python train.py --n_layer=18 --d_model=192 --n_head=6 --n_kv_head=6 --head_dim=32 --d_mlp=768 --vocab_size=8192 --activation="squared_relu" --norm="layernorm" --norm_place="pre" --norm_eps=1e-05 --positions="rope" --rope_base=405000.0 --rope_fraction=0.5 --qk_norm=true --attn_scale=0.276 --bias="none" --tie_embeddings="early" --parallel_block=false --extras=["some layers without attention", "local attention windows", "gated attention", "a norm on each head", "value embeddings", "an embedding shortcut", "learned residual scales", "capped logits"] --init="uniform" --init_std_qkv=0.0274 --init_std_o=0.00457 --init_std_up=0.0274 --init_std_down=0.00228 --optimizer="adamw" --lr=0.00276 --beta1=0.9 --beta2=0.95 --weight_decay=0.088 --lr_head=0.0155 --warmup_steps=557 --schedule="wsd" --decay_fraction=0.41 --decay_shape="linear" --final_lr_fraction=0.02 --batch_tokens=65536 --seq_len=512 --doc_mask=true --train_tokens=388000000 --steps=5921 --dataset="wikipedia_en"
Each number is 128 + 32 x the weight over its row's rms, rounded and kept within 0 to 255. Layers, rows and columns count from 0. Numbers have three digits each. The size before them is the row's rms in percent of the matrix's.

# layer 6 attention query, 192x192, rms 0.135, rows 178-191, columns 0-63
096:081140093154137165144158098114066156076140171169174118100158136157083179141125092102108145118159166130169097137140082112082151157136137114150120085151048125126152140205111108094133102142092132
111:136153024192170220191132121119094120195196080156120184140131071104159167168122147139134124132105108148090040120107110151115145124152094127155155105140138145121120099120082169136125107122107143
086:132117106179122189167095123079143161160174091130195183113142116174112199119146143158129112106156144165173131165113116101079122123150135135166127149137107172118127118128076119113110159079119142
107:151147140105140146080154133123171131077086121088122099110090101164153066109049110156200152094118180104121166119146095079122130143184114158162110090139102132093111108143164122107118139168100105
085:152131135124169135153079080084157128131099123128126081146128129108123151071115150134100171217101140103179154163154178146113164141137094090158098171154161181131159104106123159140090102132107123
099:127163000128092148149144186148115141197176116134158131141110127108129139159118133136153105090103104141102094120108100124129112145176061118126178118161165127113138102116121114145141133154136157
093:146153088119127149172118155120118131166123090123112106144078096107151134138104133168120186074084119157135108120113160126146069152152179154132147118115143170157132128173080112130116090115082155
145:096149206023031081098154141105219087100104145135086098154096175130131124107131124112038163118142165115177215107144129080157142143090156125125164139145155115169107141110157090071068133123126114
085:129132148191166195149174090118074158180169107143183160120153128159100142127125150154153108173132074156140085162143136122048141108123142165151064091144094118099131067092138142146146123155089101
114:169115167176151148230141124108123187128099074145112053103168130162110075159150152085109108149096088130152081131112158148159137133124090076155097145119149175156146137161056109139137112088102116
132:122122246113140095067126120141154144057105156097125113038127151172102129103146086129130116110145132121167159130147131081056114126154129163141096135134117138134073127094146099097134168148098099
094:164141213120172072078127150191091090108137105106090138138140129177134057143133129077132134125080092108096102077101165115145089128132088127168137142100140171133190108100120155149146141179111153
095:092148057084114133108133121096153097131130107131133117161116108181115103184140179112132088135132171121111172139157126110115095128099134156118143152118152145105118168125130091062126138153136122
100:117158108217118190221151059092146131191136128108090123112129136097149157146123174133128065123130158158154148130094109110102196116151095099153122160176142140101114090120155100081081139115127146
# layer 6 attention key, 192x192, rms 0.136, rows 178-191, columns 0-63
094:136127129173125215125099134134122116136155080071152129083196151112166163169165166155076170138081090157117148157137168098121142094146095170146107114113184126132147130102145134109115097159156112
092:147102088225140179178157113156095135154137152097067126070140161163170099122110115170125098115122216140079087159100146158102156101137117134182138150137115119112106097146123152097146168147117165
089:099120147163112144112156051124178165137099122168084100082161122137133135141131096149100065118125086123134122100116116124149111145049166133174129104159152135153091118137135089127158132121138142
112:113134132059108019076079133105150136063103124150122106107129145155125093098166111112154070121139048124131164139196080118103143159119087144121096166112143088119150141074111109169118140102065114
105:094113148053119153116121025126218193153137112114138126115111132084123135132158149142135054128144091129116180138152085085135178150107151158156105108127122132136128132089172019165142159116086117
111:140148105069084057160075164127156112096128149153064108099129134182146057121133153124101110125136150126116156139156121140108124149134121130088173144071123103188135163181167117076077218157119103
108:097120128076079062114061136115161129092137159135096091090167125151187081142135186111083087121151164129147185116137125082109169138130097123173181172091111141130153139109172133138167117144153115
079:110166186165132097141060067057154122118114162144179096144169102093149130160189155131102116126143087139152124134108180123145132081129152067164095120145175080133137143114103117146110072119127093
118:117127155214202138121188126138071120164137092133140108111149150099106122145115100089162145119107119156014100112111159148141095097105095146168092084136133135117089159129072143106160096144133150
120:170139150209164134137156122206022113113116061106137130114158118175128107135117128122150105114110119112137112144114114100141104105132129121216116187107083158073126147051137122142163125141128117
114:149138153066133084064135162134093114094107104134145150124124127133039128117143080107158187141115010129186173106163099124105125160115094163110116159162133108100149136120104178165145137110088120
134:180132125225216169120182139161036143131116131101152110171195079097083080128185105155159164089125169094095047140103112194090143093099088130154101131127119129081125119140105156141158116142099161
120:107099117026055111126074096101195145133121180146141138150138172099128141131128159145075077144134117133159196080133080126163111164167123152085129112080166122174188097152157086135125163130102113
103:105116170171150060187121102107098168186115160158101133106089146121133140155190110140067088161176062116194093141076114178145113097162105100139125144179124118161132134120082123141109117095138114
# layer 6 attention value, 192x192, rms 0.13, rows 160-191, columns 0-63
118:161133135122109132138186141131106165121142120113211132108153126155140146155187108155113188108160123193154139155150152131089150133112200154153085141195091102138106117138139120139126120066097137
097:128121076112167138062130100123144131140103119116119135090160133117133138196148133169118090122116142126073148159217120109122157118091144118121144117173112064158164109133120123125129090127146138
102:140123165127108123165117139162085154119141080117139103157114102176100141127114144132117137171158127105147122128083126156148095124026192161116125192079100133187207169132110159169139112094159126
107:092131093120137135143138154114153120059157128124098058112137161122119169145180118190108107129132125193179107143101159143149117141124114120176120105186132152142090165059151128102113066073115131
123:136122164134160125149095109127150138166098087117056115116092093147115098075078142164120151171129175109145111117131143146169126127110135131118123167089112133126142155117113151119134100119192089
149:143117144125062137116164113141158114057116178125172189196135119151116144104167108155142104107167130143114148163180096121149173107146167152089122076170073082114123200099128111146122097069134108
113:104129132131176134127075102115121137147108033088138105110086078118117162130134164226119120182176158196179134119212130148048112134140091153157141145178118135108114122156163129103115078146150056
099:149142102128084119111168143119147120102141169142116083150139136076131108123114119084149122111058113046095121117051154119162163143188144093130182123109192131109113090093119131143132123168100186
113:130122179146122133163136073143144169172085095115205111133107069130164135129142094121108174145169142058136117127056156136114146128164158142155094191125158153130131058118109151154130127114140164
136:121147086121167115091117130111108108135103107133138145118153142082110158150139166179158130117123136198111126147222136154066130129135093107152169096194111108119111091122151108099114147145101095
111:164145183130063112129152163148120082115138174144098070124214149127101094079137178050111148119045094089096110117086118108200128131146140088099158137074162158143150163078088132150147176112125209
120:105132067115160132115101130105125162150084051126121146186064129142175142125088136135098129162128183105193149077109133098084081142126088157100133154105131135098148101192151136112126132173115100
109:126137098123162114135117167120124125093161134159016094129162144121066118161148166127096071105063130139137110099112129135133041133111108121142132101116154142196106156155107144105147111127124159
106:137136151146135130108109103130156112177085116075087090134147079122131099167158162181124165138103138192116137143203111123047163126170114129153141118141136139102149146148152092091115169139115123
112:152117149125086125108152139130159096093108168116164203181160126171148109085190094135131116105142108155122152141195100122173198111133171141082084079143073120089098219133128112141125132120138123
101:140135169127098120108148111142173129173143155094050112084177105145138026114136100099121198162084126115096133133081122106195176127138133114139112139076167106155135111112123128132133134171143174
102:138129123128148118133161140119098111136128099186150128140136147130147158036116113106140152156105116061108116102084126131195150130050183082124140160113127120140159116151086169147137114082147127
107:121107128128118150173108116133140173143092118098098091152066128140139173155116121171097147156149143148171140151120128118108137132090174135128133176129149119076130152098124160123123091054173118
111:135120120118120125139161143126112127101143163141151142130147125130096140173175108164127115089179115221116124166170126144092156115106178141116094073193077076158135179131149123138118082065085081
105:134124134142143126118127125149074144154137089096176104170171120110092123167137224115096204158147175179115113123136160150109094125107121168141164143114118125160193119165107131135140137131089184
125:135133151125107124130137117139150152169115161121095190146086089158186070120114038091106111138137096078127141127054145119161133124140178133122048131083130127144163151118135142150128154135142097
108:129123105129119129103084127119132098090129145148160109144132130122069198158135158164114083073081128130106112107165091128033091122177096161100141098108147111130152112139178149109148183129146130
117:144111126123110137124148153133114132057111150131190189187143118150135149138196107148103091069151120160112154133232106119094111121150157170056135057159071074127121221148133118138117097090126117
105:139132113136132133107164139111147086121127177122029173184132143093106063180138111101124098084115122108063136142156072094148193119113161095087150037114153096098137117135109123126124096147122110
129:112138133133162120119103114134098119208147136105135135074105102097136093141086134085138173201137181088136121132039156140123144127107113114147164131073191169110161044185104148136137155205135164
122:138132156131080121129130125144155147187130113114103075121169108130165088151106142113116177145064121074081122118077110132133128138167111132122161139083181148123163107109121120152126186173114222
097:146119098114159113084101118128122086140073116126155161137124135106105167071142151225159091171154141121132129146201129180127154114094134106105196088136134133085174171118119142138126085112189085
113:122128106128131123120127157126103075064067141160138122219143205101084191103144199137117110120125143130130113111175097123176134122047126099077192102117123129090164153142104135133147112079110139
136:132128085128157112094128174134071118120124080152094113158165162084113139165145184139111125132096100138140111104149139117071091124089074129118165125102145107178181101196113159131141138153095160
111:126138115123183107084101129121101072129125122136148152143135160053118190084113151127128159149109139131134126097151163130137158136058141093129200135126166135095135044191114165134132113159140146
099:125133129125107110117117144126155093166111115152090068185159169101128117104121149108150098128071105026097124081100118117189102139140077098096172106072186105133140138103119140144143172200176201
077:128131153122131129111134154154143089162141170098071083126133104137121126166156176155097189144127109200079132149090128136178136134095129091121144139093166146183135173138128124121135159162131144
# layer 6 attention output (transposed), 192x192, rms 0.131, rows 160-191, columns 0-63
096:154103132086091104086126095118171153181125129107149125106158167159139127145177137118092211130169156133171081127073194088163133086146175163142073140132070082215133081078091141115123127114168168
109:118118118140154143152121137143084114182090134148136130082180084107119110185137129142110100147143154164121174160132141165122166116102141079141151103158113066087145118120115143141090073125183125
090:124127178072105057103114124148168130149120097146140122107166123132132125140137172136093127121175119121142107143093104151142125043091129139110129170139136101203171181151138165129138118115173127
105:163138128124134154118126134124137127085163087124093088096167136135121176129140149161090125136133127148178046153113137099119135136120065135198130093226118140108136120116128179067114115068053112
105:129117149162125126107092128139098134159095097113065101087131103149157068081149144174160117144108129142120122131117134162190110162104145079146138154085102131131103163123176165112111055079171109
092:103134154100123122152112116125150115076128144152113106110120121148077107142171114207173130108158121119144097154201099071123175091118183144055120068148102108134108121151159115170157114117118118
100:124113127159131160116110122108119151145091098097144096097188124110140150124107213185194140143161130158134132182162124114111073157144119107127094133139113141118156137107152084136125120102167100
097:144134040106154136129163128130165169107152122121140139122078116121168123130001105103137089113085147085129120110122122202179098199104115110126198061091112164115122125129095123132124154174092132
104:124122136158158125134126145144129137166087077096118107160133116139203128115115094130132175138114099095113090097089162182137095188167131144114089182103100105165120088119103105157172144130191130
094:139133074144117163123144114103118114097140127094144141174182116100100162144088180167223128147148166127137135133172155101130128158124146117118164082150112107066154088156109088153107128143107149
101:142137115130136144122135128133107161147166064185054104129072155156151105123119132075051149108059100135119049112090193183186121135144124132146157170104154137171144141067129118118120142116101162
103:080107131145097126120109149135118116159111076158152139213105127124162144124126186106142148126090142110190158081137156132115068171116148130110090144089176178092142124137113096143153166165134083
102:128133113103139114107132113142113123169177097194069118116142139176103150173156150116049112062108161150132111132102101127130063110096096092152180101141187140132133185128102119030177139114085134
101:148127123150118145114105130131096146170054033082091135125132098170120084135137162171144127149126141150100135190131131132105082158201124130121124102128103077134147101152130100141154142108157088
104:140112109122104122102165083126153133067095150113119153091123135162099064085162142191120123157140134129150182088158159095189171098150162149069095086081095076146095128120146124176089109135143120
101:127141115137133136124107103150134137179123115114041130111084068157187054173161099090104135118098114134071112142103158174177118121182071119178128132102121130157106109124110157107070104131159141
104:119136120126148175149132153133105128188151104155173106135164157086146136100100102107088120158130085086139059088097167198142150146067169077113138212167142169161130153084115157176139100128176143
104:149134127152114128117113128129144156156039131101101115122153161157135136131138159171080127112124149152149185149123115131149097133097123146141123148124099105100139126111133171116096115085151132
094:133108147114102122089122103115164131058138199106115123080160151145048152150165107157100140114140159132170100171167120105095147022160137167162125095190095062172136148101164154112147161079076146
103:141135163116109108106110111134130124207120082096153151168132149163114164170204196097090189135132154160163069128109159123116061067134159141122114176102140089202161128115139121134158132116169131
098:146097185093114097102113104111139103094129203100118161131049114137136132126130043094120126076131156065120205123102136129129144097168168180089102142074117152151085123162139139145109117115108126
104:144141177134144122146119146125132100140150079204121141155174090144104146113128132160131122093134136100071091120121083095070080113144163118081077106114175164091142156106136094098195199135083107
100:081128149116149096111124086130159127084084200147147150136143116161086116121215092177090092099138124149136169110181126020133119075123191164095092052096111037172111135116165118161116110093133126
101:121124123112131136101152118129126188114152190131051157139047113083123082177099097092139045054120155126026143160199120165136117103065129083125202096107157118104079104141155165125123119144114158
102:121109158148111109123128116103126138194160138093125225151052133080166158162098125038171120139117123124089159104103162194143103114129089108157148170127112162114131084135119142146112098168141162
102:127115121143135109133126145158128138153103076133113161123069098177186107152073131114116118096094096110067104150052133213112102161214083129145150120099147134173162100134100069158154144160124175
105:131130117171137126159121135131087126106052095143114122144115131126132130089098154166196077122127105122132139139169128154128156103067156078075206095140116141074152145135107124177130107132135127
102:137124135131120128128123125147092162133085087159137144188138173096090134109124165148106109132123131186164114086110133110134124112072141086143198132131139120077163138120124134131110126112148120
098:110131123129133093112107137139119140198133068184133146199123139098096161161133184113086123132103161111141095106096115177069075091143076137134171168154183126132177140148085149148121141138098156
099:139118113124107147126137122125083126176112086150174154174118195071127182120093173077147108168126112158112153069069182159161117150026186090103165175152141130083133151139121128129130119158212122
094:140166069137170156125149169105105131109149086185132129183113124104133099160075123124135088097086123115071127087130146176117080222091103117106165133115175134099176191166106110153158142145153116
105:168144124128125134127147141125118136160124112137087143102150097124163099153176166121102118173108116157108173166090144166114122138165060114172148151182134076187142184128103100119161099117143133
# layer 6 MLP up, 768x192, rms 0.143, rows 0-3, columns 0-63
102:148121119026093128140141149142095120143092101120106208111177167060154124050143157168144162168120135078080147115130037125137153125051159119125179144100143148139161191138160147159155083161124162
095:137151159115115138150197137151160139130178123152135129154123111165104104137157111120070223148129178144121128142121103149116132150120146111143123089137233184142096162120143147119125176128113127
095:124172143081106157110158126169143126081144119132108080122156189082114159119133112216125195149140116157147130138065122086119145120089157116135207127113146109159109118048168137155147210143132155
118:106136116135121100093131108140149200168115101143099081193154100098154152157112192101120156194169125153028165018072148140144110158150130101137166122114144110142117114141121088142136124136097212
# layer 6 MLP down (transposed), 768x192, rms 0.136, rows 0-3, columns 0-63
097:095157130153069080137113152117095125110159075165081106122104149135120124164121094125151124072107121086098161171126160085139134140121132196148100192126087134175099063091155186141138169126124205
094:130133130228068117176151099166121106141114166138143169160184136100180148123122135101171109162162103161130120096131136144105119109123157050132108158084105171136158079132104116119146105126158096
094:157085153130120125091096127118081156176073162145160148186089125124089132140091096091120049110105119085133202106145067102120132110126112115178108120144106122094115099117090113153152102170116126
110:102184081103142143133158123090129120151130121079141146151172131097150109133132111081071125152096083147108116134173169076195180148148151147187175131111155129103082189123138103138142133110114149